Weights of a small transformer language model: 9 layers, 1.96M parameters.
Each number is 200 + 30 x the weight over its row's rms, rounded and kept within 0 to 999. Layers, rows and columns count from 0. The size before them is the row's rms in percent of the matrix's.

# down: layer 5 MLP down (transposed), 320x128, rms 0.312, rows 120-137, columns 0-127
# gate: layer 5 MLP gate, 320x128, rms 0.31, rows 121-138, columns 0-127
# up: layer 5 MLP up, 320x128, rms 0.325, rows 121-138, columns 0-127
down120,098,214,217,180,212,157,178,224,220,161,168,195,222,159,180,160,190,192,255,217,205,167,241,158,193,181,192,150,220,180,207,208,246,215,275,241,178,154,242,192,204,209,231,244,203,207,198,262,249,208,181,178,288,225,227,207,195,195,178,197,197,154,209,182,246,218,182,250,208,222,198,187,164,227,172,215,264,223,173,211,161,226,197,184,178,206,198,203,197,164,169,196,196,227,213,158,234,183,234,188,164,163,233,169,237,193,270,194,203,163,179,250,214,159,185,185,173,190,252,196,140,240,240,160,224,198,205,215,190
gate121,098,228,260,247,202,200,195,150,191,205,230,153,204,216,201,221,206,170,191,220,186,189,218,264,214,221,201,191,203,180,169,190,218,201,259,216,221,193,200,179,154,202,156,183,180,191,253,187,188,165,208,184,196,206,244,188,192,219,169,232,219,208,216,209,198,228,204,172,194,238,194,221,267,212,217,206,176,208,117,195,257,157,142,220,157,207,193,273,180,212,237,171,218,205,197,215,176,188,241,162,242,165,244,169,201,172,162,212,185,183,213,282,211,236,210,235,164,182,226,190,174,261,189,200,191,263,139,237,187
up121,096,221,185,275,198,237,161,214,197,217,208,233,245,218,207,214,218,183,171,217,223,203,169,180,152,216,179,204,187,215,243,198,191,200,210,221,180,247,148,176,169,146,183,120,157,139,190,197,160,179,171,175,275,171,221,194,142,200,194,198,187,179,169,211,145,195,203,219,163,234,174,181,218,217,159,194,172,209,161,192,167,206,183,184,222,139,190,189,171,227,185,263,195,272,204,165,193,185,174,185,189,189,175,213,224,183,243,242,238,202,172,203,240,174,143,187,202,139,180,224,219,188,163,188,195,185,152,228,198
down121,101,274,187,194,217,176,212,196,217,212,161,183,231,188,255,228,184,157,201,200,191,251,141,169,235,239,156,240,181,241,179,175,149,188,211,212,176,239,196,227,147,197,191,217,247,183,212,190,204,218,215,170,219,210,221,191,156,182,253,208,200,167,219,149,246,196,195,216,195,155,250,149,222,195,222,221,192,211,214,203,210,185,239,190,203,229,252,231,172,199,122,196,212,210,231,176,197,245,180,189,186,187,177,265,223,192,184,184,245,197,188,184,182,245,229,175,125,223,217,196,212,223,153,219,168,214,278,218,176
gate122,100,207,160,178,169,149,225,235,210,231,196,209,235,141,215,169,216,145,184,207,170,218,214,166,205,158,188,238,174,164,217,184,221,168,158,164,210,215,248,194,230,155,230,249,253,195,200,180,210,196,192,203,237,187,195,227,226,271,200,179,185,148,200,145,244,208,195,205,236,214,233,162,207,188,224,182,231,202,181,174,213,214,235,207,163,143,184,283,224,175,135,148,237,164,172,185,224,178,200,204,188,173,220,166,154,214,209,183,154,206,203,197,189,222,148,246,214,226,210,211,194,225,197,233,203,145,195,216,144
up122,095,218,255,206,240,161,228,217,241,224,162,169,263,161,200,180,235,187,234,224,184,222,257,187,224,213,188,138,233,213,187,167,230,238,159,141,206,176,161,196,183,146,183,227,218,177,147,205,208,248,192,210,138,227,200,163,236,221,255,228,202,209,195,193,204,215,212,182,242,211,205,207,152,223,175,156,176,203,221,215,186,206,147,204,255,186,208,191,179,145,196,206,225,152,176,177,212,190,159,224,173,161,228,126,247,209,173,165,172,199,197,209,198,196,136,223,242,187,179,241,154,184,201,200,205,191,200,207,207
down122,096,212,179,175,288,218,184,218,237,238,190,225,196,192,246,231,204,216,195,208,172,198,221,167,136,202,181,214,220,168,213,177,193,197,267,216,256,148,198,184,212,182,204,213,214,187,242,158,201,163,186,179,205,198,205,201,159,173,190,202,225,231,217,210,236,237,236,248,166,189,193,198,249,248,213,171,176,201,173,188,206,205,200,218,192,254,183,227,228,213,284,206,165,171,163,186,240,212,190,173,185,151,223,226,182,186,275,202,221,271,186,217,212,141,218,227,166,225,181,189,158,199,188,266,193,203,151,228,240
gate123,109,225,249,204,225,196,244,239,148,212,180,167,176,164,137,232,228,239,195,234,153,230,206,201,217,137,158,205,219,226,196,189,196,179,172,167,263,234,218,186,190,202,187,130,167,146,170,175,215,203,216,243,186,187,252,226,218,150,188,164,257,247,163,172,162,194,197,187,157,169,175,192,189,204,208,203,165,218,163,240,222,171,204,212,215,218,152,197,151,214,191,268,165,134,223,186,214,247,232,195,204,183,197,186,223,198,171,222,230,199,206,202,193,199,194,203,184,187,206,156,224,200,233,177,247,245,239,185,169
up123,106,186,175,177,223,178,227,195,145,224,172,172,161,201,168,143,201,162,180,172,203,182,211,141,179,189,171,208,219,192,206,267,185,189,221,202,214,178,155,218,162,159,182,160,177,172,215,184,242,177,245,188,164,235,220,228,193,178,175,248,204,176,218,167,164,192,133,234,192,193,178,194,191,211,253,141,224,219,227,211,179,217,177,211,176,212,243,221,155,262,196,215,179,199,189,172,191,234,215,168,141,195,172,253,182,171,199,180,219,153,199,158,191,168,220,230,193,230,145,191,267,137,214,187,214,195,176,182,263
down123,101,153,213,189,206,167,246,235,210,239,202,223,204,174,197,227,264,157,226,225,134,233,211,241,181,245,205,209,162,184,260,244,211,194,191,151,264,213,150,161,210,150,141,182,166,188,226,251,231,214,183,202,216,155,231,229,223,156,211,249,214,169,202,177,186,219,172,191,212,202,211,205,199,224,204,173,184,192,179,175,160,214,209,214,252,195,193,214,195,176,224,245,234,200,262,217,214,183,160,219,176,210,218,161,182,237,206,204,193,191,204,193,94,207,275,203,198,229,207,185,195,171,186,232,197,190,218,176,197
gate124,100,253,194,148,171,174,144,161,238,185,200,260,247,154,204,187,261,157,224,202,201,224,236,198,218,145,237,232,174,236,180,226,177,220,169,187,196,218,193,192,177,217,194,238,193,193,224,238,184,164,178,190,211,227,256,175,162,179,170,227,159,253,154,188,167,238,197,230,226,249,166,221,188,236,164,221,192,166,182,225,254,197,200,247,233,185,185,192,162,217,245,227,216,179,196,228,214,149,174,177,183,170,167,252,166,149,166,230,184,156,163,218,222,212,170,227,184,157,202,220,162,218,211,191,229,188,200,220,218
up124,104,248,174,190,209,167,204,241,233,182,202,197,182,195,178,197,246,199,193,216,176,212,202,189,169,243,256,191,197,211,186,197,150,197,182,208,166,230,211,202,217,256,241,170,180,184,186,134,190,270,196,230,204,230,204,143,201,175,193,227,291,210,106,185,172,241,170,206,228,182,221,188,182,167,171,229,199,202,206,164,207,165,179,264,173,197,202,154,150,212,204,138,286,244,171,193,176,210,159,165,250,210,212,155,205,199,224,223,171,203,209,182,236,162,162,206,203,211,181,221,202,209,197,196,201,191,171,191,184
down124,109,189,182,210,162,228,167,200,184,225,178,232,207,182,142,183,182,247,244,181,209,186,208,160,231,219,254,233,219,175,138,193,141,240,217,162,163,234,212,246,202,185,179,161,155,177,219,207,161,155,176,165,154,216,220,199,197,245,219,207,191,282,206,217,204,278,216,222,207,180,193,230,192,195,224,154,188,191,197,195,179,213,152,217,245,184,182,242,219,174,172,184,220,258,151,195,177,219,180,210,182,211,204,207,191,208,172,195,230,198,216,226,265,187,160,241,254,188,131,196,208,247,212,193,190,243,227,167,204
gate125,102,123,241,195,168,185,185,230,183,232,172,227,206,233,216,195,176,218,221,200,154,242,174,180,202,189,182,154,187,192,190,169,213,191,252,202,151,205,205,209,202,149,126,223,208,171,256,240,237,168,124,133,189,166,204,196,217,241,223,223,205,230,176,213,189,188,246,289,218,235,169,202,217,222,149,222,194,224,210,219,221,210,277,204,192,207,171,239,246,164,240,224,234,203,212,193,198,173,199,176,260,209,235,212,182,167,174,234,178,214,191,205,207,218,186,195,166,137,233,186,192,208,188,216,191,189,202,228,206
up125,097,199,162,163,219,205,145,215,206,129,209,168,192,179,214,194,184,224,224,207,133,262,214,168,179,210,185,211,177,218,240,212,225,135,172,185,199,214,182,255,189,131,186,227,244,191,130,190,228,224,195,213,172,196,223,175,225,217,157,189,217,189,197,233,219,157,207,214,224,205,201,222,181,194,208,217,215,167,178,201,230,191,118,217,228,225,98,208,187,172,248,221,198,149,186,220,232,193,215,216,230,259,205,208,230,199,236,165,181,191,251,226,207,202,153,148,176,246,216,182,188,167,215,195,231,212,215,198,181
down125,098,187,222,168,187,212,222,259,172,208,227,201,215,191,221,259,164,193,225,144,200,207,195,198,221,222,230,181,186,186,222,260,200,193,236,211,270,211,153,229,211,221,166,233,175,154,206,206,258,181,227,187,245,224,203,198,204,216,215,229,207,217,223,248,163,178,198,225,156,213,162,212,230,255,204,229,203,229,185,181,157,201,266,237,199,194,194,249,212,234,186,281,217,255,161,145,148,185,213,200,229,226,183,228,150,225,217,171,172,223,183,213,202,169,181,160,238,152,196,221,162,244,213,212,199,158,172,200,238
gate126,107,278,159,202,206,211,201,206,207,236,151,180,203,273,227,195,183,193,213,182,194,213,172,189,184,189,219,243,182,232,171,153,236,248,231,142,213,183,231,151,191,162,226,168,196,187,204,204,163,212,234,241,193,207,190,197,173,220,197,191,188,190,232,200,226,187,189,249,159,181,309,229,213,177,251,200,215,126,200,165,225,207,216,210,149,184,228,213,262,203,191,186,178,257,196,195,172,160,211,170,202,210,187,223,254,189,196,179,218,157,192,213,210,201,217,241,136,140,247,192,212,212,207,169,180,214,220,222,193
up126,107,159,193,207,221,173,183,141,204,199,181,179,164,197,186,210,159,174,194,208,206,224,236,202,182,183,240,171,169,172,188,255,201,247,224,232,208,273,213,254,218,176,223,203,193,214,178,224,178,201,153,195,172,167,218,193,250,178,187,227,249,204,240,252,177,146,213,207,234,220,232,181,228,199,187,232,221,229,179,280,234,214,246,252,222,191,226,216,219,130,226,258,226,207,219,237,190,205,175,214,240,168,229,170,160,233,223,201,199,125,158,204,155,232,196,195,176,226,215,145,204,233,181,182,188,206,208,202,235
down126,107,183,187,244,228,222,96,195,180,195,219,217,224,207,267,212,232,195,232,240,241,226,222,151,121,223,169,212,187,221,157,216,193,188,199,236,236,178,179,235,133,144,175,203,204,205,209,171,199,249,241,182,184,249,202,173,260,203,203,174,176,149,206,188,182,249,193,191,239,159,232,199,207,197,180,231,227,245,173,197,212,180,208,216,192,214,209,224,180,239,194,240,207,216,169,243,180,230,234,182,233,236,172,153,238,189,217,174,213,196,211,180,231,203,185,255,181,206,250,151,170,229,198,221,207,200,231,184,213
gate127,105,215,147,238,227,163,188,216,166,234,220,186,188,262,205,240,225,180,228,184,168,201,169,180,196,177,163,216,232,209,235,239,176,165,238,248,174,215,223,184,195,275,193,178,230,220,165,126,221,235,269,196,158,192,242,206,169,209,255,162,233,199,232,143,243,208,202,190,217,167,189,180,188,219,211,154,160,206,224,187,211,218,174,193,279,140,207,234,177,265,157,178,211,175,169,150,188,179,196,190,187,190,193,202,188,172,184,219,186,184,178,236,170,183,205,211,200,172,215,149,202,184,208,190,172,199,247,222,221
up127,104,197,157,162,211,214,218,165,218,211,177,194,203,198,187,146,181,175,234,168,164,218,224,187,154,265,200,194,221,195,205,202,225,267,201,147,127,181,161,216,248,231,181,140,156,234,204,197,231,213,210,162,190,142,215,194,197,227,190,176,247,260,165,184,185,157,176,205,255,183,189,222,171,201,167,194,216,158,211,211,204,176,240,197,219,166,179,179,232,229,162,188,224,167,230,196,183,166,257,199,154,187,187,209,172,226,110,164,220,183,239,199,237,187,198,184,154,198,194,221,216,171,226,211,212,235,160,237,220
down127,103,170,189,178,168,232,236,192,207,189,203,197,210,189,236,222,203,181,199,187,179,229,230,199,239,206,226,240,202,177,214,250,241,167,178,256,241,249,218,215,236,186,179,246,161,208,180,203,235,176,197,205,213,202,224,173,158,197,212,198,248,232,253,201,197,223,208,200,193,202,193,133,176,275,174,188,230,277,261,201,186,255,153,218,223,182,212,239,140,230,231,259,225,198,232,263,209,194,227,200,194,186,233,215,208,220,200,199,177,203,200,176,227,175,205,140,137,181,182,208,181,164,247,252,253,228,216,214,192
gate128,106,244,183,181,246,211,192,191,203,275,153,237,252,182,195,135,179,222,246,178,233,181,153,235,222,154,248,168,234,200,213,217,209,233,170,189,259,210,179,182,156,205,217,154,170,170,210,212,203,218,162,162,165,188,203,148,200,200,142,213,192,210,213,157,201,220,172,187,171,161,265,214,215,169,214,209,206,167,212,164,234,201,183,194,159,274,218,176,223,167,220,244,186,250,182,240,245,204,210,146,239,204,227,163,243,207,188,213,186,214,231,209,188,233,203,225,208,199,171,243,183,230,189,238,199,222,219,172,181
up128,101,208,184,153,218,198,235,201,225,189,211,196,282,203,233,190,168,151,197,188,230,181,193,203,150,169,214,190,190,190,205,168,254,187,209,206,180,218,227,257,210,204,135,213,204,169,228,239,215,185,242,225,126,149,238,183,238,215,188,238,174,240,248,211,281,200,183,196,230,206,218,205,194,167,218,218,230,174,192,178,192,189,171,183,243,195,166,206,175,201,190,157,191,262,196,248,200,206,230,242,214,198,172,206,202,216,225,214,236,146,160,217,223,186,209,253,157,214,210,185,238,237,208,204,188,164,285,229,241
down128,095,198,200,207,188,165,224,190,236,206,220,144,151,199,210,183,262,214,194,238,179,228,117,163,218,227,166,253,151,165,217,201,229,190,221,205,135,212,194,234,220,277,221,160,200,195,202,146,162,194,194,223,177,195,193,216,215,157,236,198,169,182,186,254,213,191,206,165,248,199,200,219,207,210,225,178,195,233,230,214,202,204,233,218,204,213,208,163,180,199,213,213,186,147,151,165,176,197,244,184,199,221,230,215,198,169,192,187,208,244,251,150,210,195,164,223,202,220,180,175,213,174,229,208,232,209,181,161,316
gate129,099,189,218,166,156,255,245,213,207,175,163,180,195,225,186,206,180,211,152,217,198,182,290,225,208,191,177,223,198,203,233,162,200,178,212,174,234,209,209,180,197,225,214,196,200,199,149,159,211,228,218,234,250,214,173,184,259,254,175,209,230,167,267,217,258,263,243,175,220,192,209,224,201,194,242,189,201,166,214,212,238,169,190,216,191,190,264,199,197,177,167,167,177,162,227,223,209,203,194,251,255,252,217,179,226,244,262,194,192,211,190,201,206,165,168,211,211,205,202,166,164,153,188,180,186,214,201,210,289
up129,101,200,197,243,224,185,143,185,169,149,201,233,179,173,211,186,220,166,219,171,187,156,197,187,219,276,153,213,198,172,204,113,153,198,255,228,204,215,202,178,200,189,193,209,186,195,136,210,190,220,150,173,190,198,203,244,231,155,212,195,211,191,154,158,148,190,191,184,185,201,194,217,205,201,173,224,216,288,144,185,189,188,221,186,198,196,130,205,227,221,191,176,147,178,245,200,206,219,136,180,255,165,179,209,170,217,202,216,198,169,174,190,205,244,205,221,173,214,198,240,180,228,180,169,267,187,170,229,181
down129,098,203,189,175,201,175,252,257,218,192,154,195,267,188,252,253,211,188,235,266,184,230,208,211,186,191,190,188,152,194,213,198,211,129,224,216,166,213,210,174,230,199,175,206,205,127,208,171,205,202,186,208,205,231,204,227,234,179,172,214,175,212,196,198,199,184,196,208,206,210,195,133,234,200,210,195,197,186,198,212,175,205,201,199,223,190,168,197,232,252,222,242,204,188,210,218,159,211,182,297,196,210,172,156,174,244,210,180,257,175,155,204,218,151,185,209,163,198,160,218,265,244,135,243,271,189,190,230,201
gate130,103,171,195,166,157,190,195,178,146,174,200,234,216,184,226,199,175,190,166,266,195,184,238,176,194,241,203,223,217,194,252,179,149,203,191,196,194,234,215,218,175,180,209,198,196,202,241,237,238,180,199,188,206,210,216,228,191,169,181,231,177,174,194,204,178,258,189,243,191,243,219,233,178,188,238,234,195,193,183,168,210,230,224,240,205,171,181,232,200,216,204,163,178,181,209,212,237,169,174,199,214,281,232,230,232,196,223,134,178,203,218,115,242,240,134,162,171,174,187,126,185,249,231,203,183,245,144,178,161
up130,102,179,217,213,223,187,205,224,231,179,185,195,177,188,205,190,206,201,216,199,245,183,218,199,223,219,227,170,151,121,183,259,221,220,160,203,207,212,195,193,209,214,214,219,207,216,202,234,182,169,198,258,216,197,226,182,159,213,229,243,185,198,186,220,170,171,224,156,192,240,224,177,257,149,230,136,194,263,225,160,196,204,209,228,204,198,188,227,188,199,154,188,236,232,245,214,146,138,164,194,131,185,170,180,190,127,165,192,160,228,218,177,167,242,205,263,174,229,197,219,208,179,170,189,173,253,249,252,227
down130,107,235,221,216,219,246,170,211,200,214,177,174,233,159,248,177,182,236,224,172,172,131,216,216,214,199,192,192,201,199,225,153,194,202,233,244,192,195,167,174,199,265,172,197,184,212,229,250,149,236,186,215,284,165,170,185,196,210,192,213,127,189,227,186,227,207,205,193,192,218,181,213,177,142,205,188,174,217,174,217,225,230,220,159,194,242,136,136,232,175,143,260,179,205,201,202,197,191,208,224,196,216,245,204,191,197,209,206,169,237,199,210,245,186,186,244,210,103,226,206,230,200,236,231,162,187,217,211,223
gate131,102,251,175,184,151,186,204,228,228,185,236,235,191,169,154,198,211,180,163,193,202,165,208,239,188,254,221,247,242,187,150,221,219,209,226,207,210,162,199,237,184,151,192,250,193,169,174,190,218,206,184,183,251,218,194,161,230,232,205,214,179,163,189,195,219,225,184,225,216,220,283,170,210,258,219,217,214,152,146,238,170,226,227,203,146,186,188,220,239,168,204,179,216,170,207,221,147,194,233,180,183,198,204,193,180,203,182,148,218,195,203,182,240,213,139,207,198,230,108,216,197,208,175,177,196,172,234,281,211
up131,091,196,199,205,212,224,226,199,164,218,199,205,159,222,240,224,190,185,208,198,152,188,233,181,236,195,166,182,216,231,241,185,236,208,249,142,206,152,223,231,235,230,218,207,220,210,199,196,206,153,136,198,200,200,163,252,205,197,184,147,164,196,180,222,152,195,188,247,190,216,165,227,148,186,156,220,173,216,216,242,195,209,248,188,202,225,236,177,191,209,212,196,159,178,239,222,211,145,179,198,236,193,269,181,199,241,155,258,208,153,150,250,191,207,223,277,201,200,222,221,247,160,184,150,164,234,200,197,152
down131,098,241,206,170,194,190,227,236,206,232,194,273,184,134,197,197,174,245,204,205,201,158,180,201,169,241,193,189,210,262,219,198,234,171,210,150,217,189,184,170,184,166,220,232,163,199,200,183,213,175,245,191,180,287,250,198,217,161,241,246,159,193,170,212,223,213,215,205,256,219,217,204,173,211,155,227,177,202,235,216,195,181,245,173,246,201,210,269,176,197,206,200,257,183,233,184,165,199,201,137,182,176,158,184,187,171,210,178,200,211,154,263,197,261,230,200,201,228,226,196,202,215,218,182,166,180,239,173,250
gate132,097,225,212,192,168,167,247,219,198,215,212,234,144,242,193,218,212,168,227,188,183,174,236,228,254,170,183,231,186,221,158,189,214,188,257,239,193,203,188,253,176,190,184,204,180,176,189,223,179,225,207,220,211,206,163,143,194,209,216,189,165,211,174,174,150,180,187,138,223,174,188,216,177,190,195,223,273,200,229,148,184,203,187,141,205,211,155,257,231,234,187,227,159,194,231,186,174,148,205,115,194,177,224,189,215,138,234,214,152,216,235,208,228,186,182,234,173,199,137,166,160,179,158,189,190,204,160,221,177
up132,097,198,202,159,245,216,231,183,225,195,239,190,201,238,220,114,185,248,242,218,239,190,154,184,199,215,204,214,209,171,207,172,174,206,180,243,189,213,201,179,156,187,152,245,170,200,245,171,208,232,201,184,197,216,175,156,228,177,192,242,156,179,212,261,228,237,194,262,237,236,170,218,223,222,162,257,196,242,170,210,210,191,228,205,208,238,224,138,152,134,242,201,212,166,189,177,214,219,195,231,170,241,187,202,177,206,185,183,153,180,183,252,202,238,158,187,168,202,186,220,186,256,153,198,193,199,224,233,233
down132,096,220,188,216,233,190,210,213,186,172,205,218,182,215,150,185,238,191,138,204,214,236,177,194,194,205,198,210,209,194,209,180,203,144,181,202,174,205,186,219,199,165,204,169,177,206,185,212,147,223,256,148,214,206,144,216,188,200,184,220,175,163,233,185,146,203,221,245,215,165,199,238,192,206,154,182,261,215,212,163,238,257,254,221,207,196,197,240,181,245,140,197,203,200,188,269,170,187,177,167,184,241,164,156,215,173,168,237,195,242,159,177,183,164,215,201,211,179,194,210,177,270,165,168,267,234,235,126,224
gate133,100,149,207,201,185,233,215,190,181,204,160,183,154,198,261,195,183,149,203,188,241,231,164,147,185,195,180,140,209,170,193,179,206,238,158,171,219,177,240,198,239,173,176,200,266,202,210,175,212,203,198,199,151,197,226,173,178,201,187,170,221,193,204,183,246,263,209,195,190,242,217,217,187,183,237,221,227,230,157,246,198,188,160,255,219,235,159,185,213,202,188,191,181,184,145,204,178,174,167,268,202,215,195,190,244,223,191,248,166,170,230,245,176,214,137,162,221,140,190,205,201,222,207,270,218,158,164,201,239
up133,102,167,124,197,193,186,187,176,218,202,123,164,210,146,203,179,228,228,196,176,212,192,183,143,162,211,215,209,235,186,232,184,160,195,184,177,226,219,191,217,173,151,183,202,222,158,211,163,203,235,159,225,191,193,226,181,184,157,196,157,171,123,168,186,182,215,192,212,197,213,200,201,219,165,209,214,237,239,275,194,224,216,246,178,164,237,181,193,160,243,164,223,212,208,177,179,206,203,175,284,132,219,196,215,267,173,240,269,174,190,196,173,230,206,188,174,236,150,204,219,198,161,217,215,193,190,192,195,208
down133,098,157,233,161,214,198,223,201,198,178,180,213,218,235,236,156,225,176,203,129,211,190,199,245,213,221,238,266,171,224,170,233,199,215,220,213,199,190,187,225,223,229,206,182,197,159,275,171,218,181,158,238,267,192,251,155,196,200,175,191,195,240,181,215,191,271,209,215,202,173,190,161,238,213,175,178,178,173,191,191,167,218,180,183,194,227,207,166,227,223,240,216,179,181,163,251,184,89,231,149,193,231,224,155,207,174,195,194,133,174,208,210,175,176,242,165,209,192,181,213,169,231,185,211,195,205,229,215,218
gate134,101,145,177,175,202,151,176,254,175,242,198,170,264,231,211,167,207,239,158,198,188,166,194,221,172,202,197,197,215,198,151,257,240,180,224,136,204,165,222,197,177,166,214,172,202,167,221,146,224,173,130,213,220,145,235,171,234,193,189,229,164,230,154,169,225,207,212,210,132,228,218,207,211,169,225,222,213,223,182,225,188,250,234,190,199,209,202,181,215,226,186,172,230,184,197,166,205,234,237,179,178,233,215,251,150,200,238,177,182,150,217,175,223,244,175,188,235,248,184,219,184,204,190,184,191,182,171,169,261
up134,104,203,201,215,162,191,246,200,217,187,203,194,227,234,257,206,193,214,123,138,142,191,183,189,179,158,176,220,230,270,234,268,165,240,262,220,245,168,176,206,230,199,201,188,227,180,196,193,188,166,200,238,213,212,221,184,217,172,200,185,209,195,196,190,172,214,174,223,221,262,187,191,188,175,128,197,163,230,233,250,228,230,226,214,250,222,181,191,225,212,232,186,201,160,209,147,246,188,199,199,148,161,196,177,187,156,215,259,215,217,190,185,203,188,175,235,198,229,203,257,214,201,243,191,171,195,217,173,263
down134,098,235,189,162,238,164,216,243,173,165,167,144,254,200,267,217,154,200,173,213,166,172,198,173,157,145,203,216,189,150,180,210,177,232,192,161,167,201,174,230,187,216,206,210,171,185,188,166,181,192,188,188,197,201,202,263,180,160,217,283,127,238,197,218,214,245,216,216,141,214,238,161,168,172,194,256,170,171,215,202,177,202,228,236,188,179,214,176,183,247,163,187,197,191,190,227,157,229,225,224,165,263,186,217,216,205,167,193,205,201,202,152,215,170,215,181,205,229,206,204,204,187,238,204,197,263,174,215,250
gate135,101,253,186,230,189,203,152,182,239,202,215,227,206,214,189,194,174,175,166,162,129,207,191,182,247,210,144,219,164,195,130,221,136,176,195,163,198,208,198,215,150,171,162,173,241,217,229,185,218,199,256,234,193,177,174,117,245,225,197,220,239,215,178,176,191,152,210,202,197,204,216,138,226,227,183,220,202,163,180,167,222,188,188,182,166,194,238,192,151,234,187,203,222,200,176,167,195,257,190,168,216,203,204,163,231,193,187,144,173,181,159,265,189,223,203,199,206,178,199,203,194,194,210,266,248,175,165,203,241
up135,100,135,183,163,202,202,199,149,170,218,152,183,158,204,207,203,173,184,178,231,208,191,174,174,232,194,196,264,167,151,208,167,183,234,165,191,215,169,214,228,127,204,227,208,164,218,205,232,150,166,173,179,152,157,157,174,187,192,199,162,193,153,243,201,170,194,219,191,221,208,148,167,195,202,216,138,151,241,245,174,232,241,223,210,206,193,199,221,174,244,219,194,166,212,142,160,238,218,177,160,190,214,165,228,210,219,224,205,163,216,180,205,142,212,158,166,207,190,202,254,216,173,201,224,179,170,248,158,170
down135,101,242,200,238,236,140,147,166,155,215,202,193,201,238,234,208,187,144,155,156,196,191,184,199,186,232,205,229,192,238,247,221,190,194,202,199,207,207,218,206,188,210,203,214,196,178,231,185,228,199,190,191,201,179,173,214,226,208,153,221,177,173,210,213,190,213,242,227,205,203,182,245,209,169,195,200,250,158,157,146,261,256,198,218,230,239,226,230,224,210,199,148,200,242,199,206,233,212,187,241,207,160,207,147,214,233,173,221,222,215,123,278,174,224,225,180,265,182,267,224,200,240,200,190,244,142,221,183,175
gate136,102,186,182,231,174,214,248,226,234,213,170,208,205,218,205,229,183,173,223,179,235,226,192,203,171,202,196,220,181,207,176,165,207,185,203,247,181,201,174,192,167,228,211,220,224,221,192,234,213,238,230,176,297,206,172,179,153,198,195,198,186,184,178,214,166,162,260,250,213,230,176,209,176,209,190,208,186,161,245,230,265,187,165,188,198,196,200,235,219,172,179,116,111,198,247,197,179,152,196,211,213,225,143,173,198,153,215,171,166,212,190,220,262,202,224,179,267,164,196,237,137,218,175,189,206,243,196,214,203
up136,102,198,215,221,209,223,213,196,222,205,240,229,208,176,181,211,211,153,222,198,223,186,145,210,172,201,143,169,222,171,163,180,169,204,200,186,188,245,178,292,196,235,205,197,164,203,179,163,198,215,223,216,217,160,221,213,219,220,207,140,170,215,148,144,233,142,201,192,238,227,171,222,154,211,190,254,220,239,198,187,157,222,155,196,200,184,174,182,252,189,186,176,174,185,251,212,202,193,116,199,204,159,191,224,202,207,248,157,214,226,181,199,229,233,219,147,210,213,245,219,168,154,228,274,178,209,192,154,212
down136,098,165,148,245,249,158,234,241,188,189,163,210,196,224,237,162,188,192,207,186,234,172,209,187,198,262,204,186,212,216,190,210,159,206,242,219,257,275,204,191,186,189,244,197,216,171,209,205,244,214,205,214,182,223,231,236,184,197,200,206,187,193,189,220,213,227,221,132,171,228,218,171,208,197,219,194,141,219,228,186,222,218,176,161,203,201,191,220,159,241,256,280,256,200,213,193,151,251,183,144,152,202,191,184,185,236,194,189,141,230,223,186,166,209,139,167,209,199,246,247,218,217,192,233,174,182,235,188,170
gate137,091,165,250,144,177,212,213,134,204,159,201,228,237,160,184,170,199,206,201,225,196,191,236,135,194,177,176,231,216,267,199,162,173,171,231,208,237,197,196,186,155,184,210,223,237,210,216,187,153,201,202,237,191,210,181,247,227,204,176,156,195,219,194,175,253,271,187,178,218,239,223,148,221,173,184,231,205,185,181,173,221,234,237,208,162,216,214,246,172,160,216,221,158,181,207,184,207,183,187,161,222,185,171,183,152,162,244,231,188,157,245,194,165,180,203,154,202,175,227,189,249,192,169,225,232,270,206,153,185
up137,095,187,220,194,170,183,195,199,208,163,194,248,140,204,202,184,164,262,228,232,216,213,251,212,194,218,247,198,227,220,209,168,211,190,173,179,269,207,168,181,129,250,246,212,221,161,182,126,161,205,229,184,248,168,203,211,238,205,228,173,208,206,225,213,232,232,227,180,225,247,243,172,198,237,233,169,172,192,224,200,191,255,157,183,196,209,209,156,191,179,213,257,155,218,179,133,189,144,216,245,191,223,225,149,165,163,223,230,227,180,205,179,228,215,234,240,226,179,181,198,172,232,192,197,196,176,232,208,202
down137,097,249,247,162,199,266,177,203,191,237,172,242,220,179,203,257,193,188,201,251,199,180,101,187,183,206,216,255,221,223,177,186,158,196,183,179,237,183,162,218,218,245,150,215,177,201,176,200,230,205,204,150,196,171,227,218,200,192,201,193,234,210,217,250,210,244,179,177,199,200,172,194,173,242,224,243,205,226,260,194,206,254,222,97,217,159,219,198,124,203,202,180,204,223,188,144,190,215,245,216,178,217,207,192,179,171,209,171,194,221,188,179,200,189,228,181,206,190,281,209,218,204,230,211,201,198,208,177,198
gate138,103,217,196,199,190,192,230,183,170,212,189,174,170,153,183,210,177,151,226,216,215,201,164,192,193,205,195,191,240,171,227,188,152,217,200,179,210,206,208,202,137,194,168,115,165,179,219,142,206,191,240,206,185,187,121,168,137,184,228,179,212,170,141,140,189,151,195,171,203,230,154,208,172,222,217,177,185,184,189,222,206,207,181,218,174,159,114,157,194,187,199,169,194,180,245,224,245,167,152,158,207,245,191,164,190,185,178,241,186,188,186,178,166,186,204,234,211,147,186,209,223,156,239,177,165,238,238,176,217
up138,099,171,205,146,137,204,246,219,198,191,264,219,170,196,266,187,193,236,186,135,143,211,172,193,212,248,193,215,138,248,179,212,236,231,180,143,211,201,210,194,208,198,156,144,192,196,212,183,195,193,145,199,216,211,226,198,167,213,184,185,241,260,155,216,173,218,206,195,194,195,202,246,216,223,153,208,199,192,204,240,177,189,225,202,150,238,194,246,212,176,198,171,226,176,185,172,187,214,174,181,192,237,199,240,180,151,206,201,175,200,259,199,170,203,236,205,141,238,252,211,217,194,221,193,185,225,148,271,206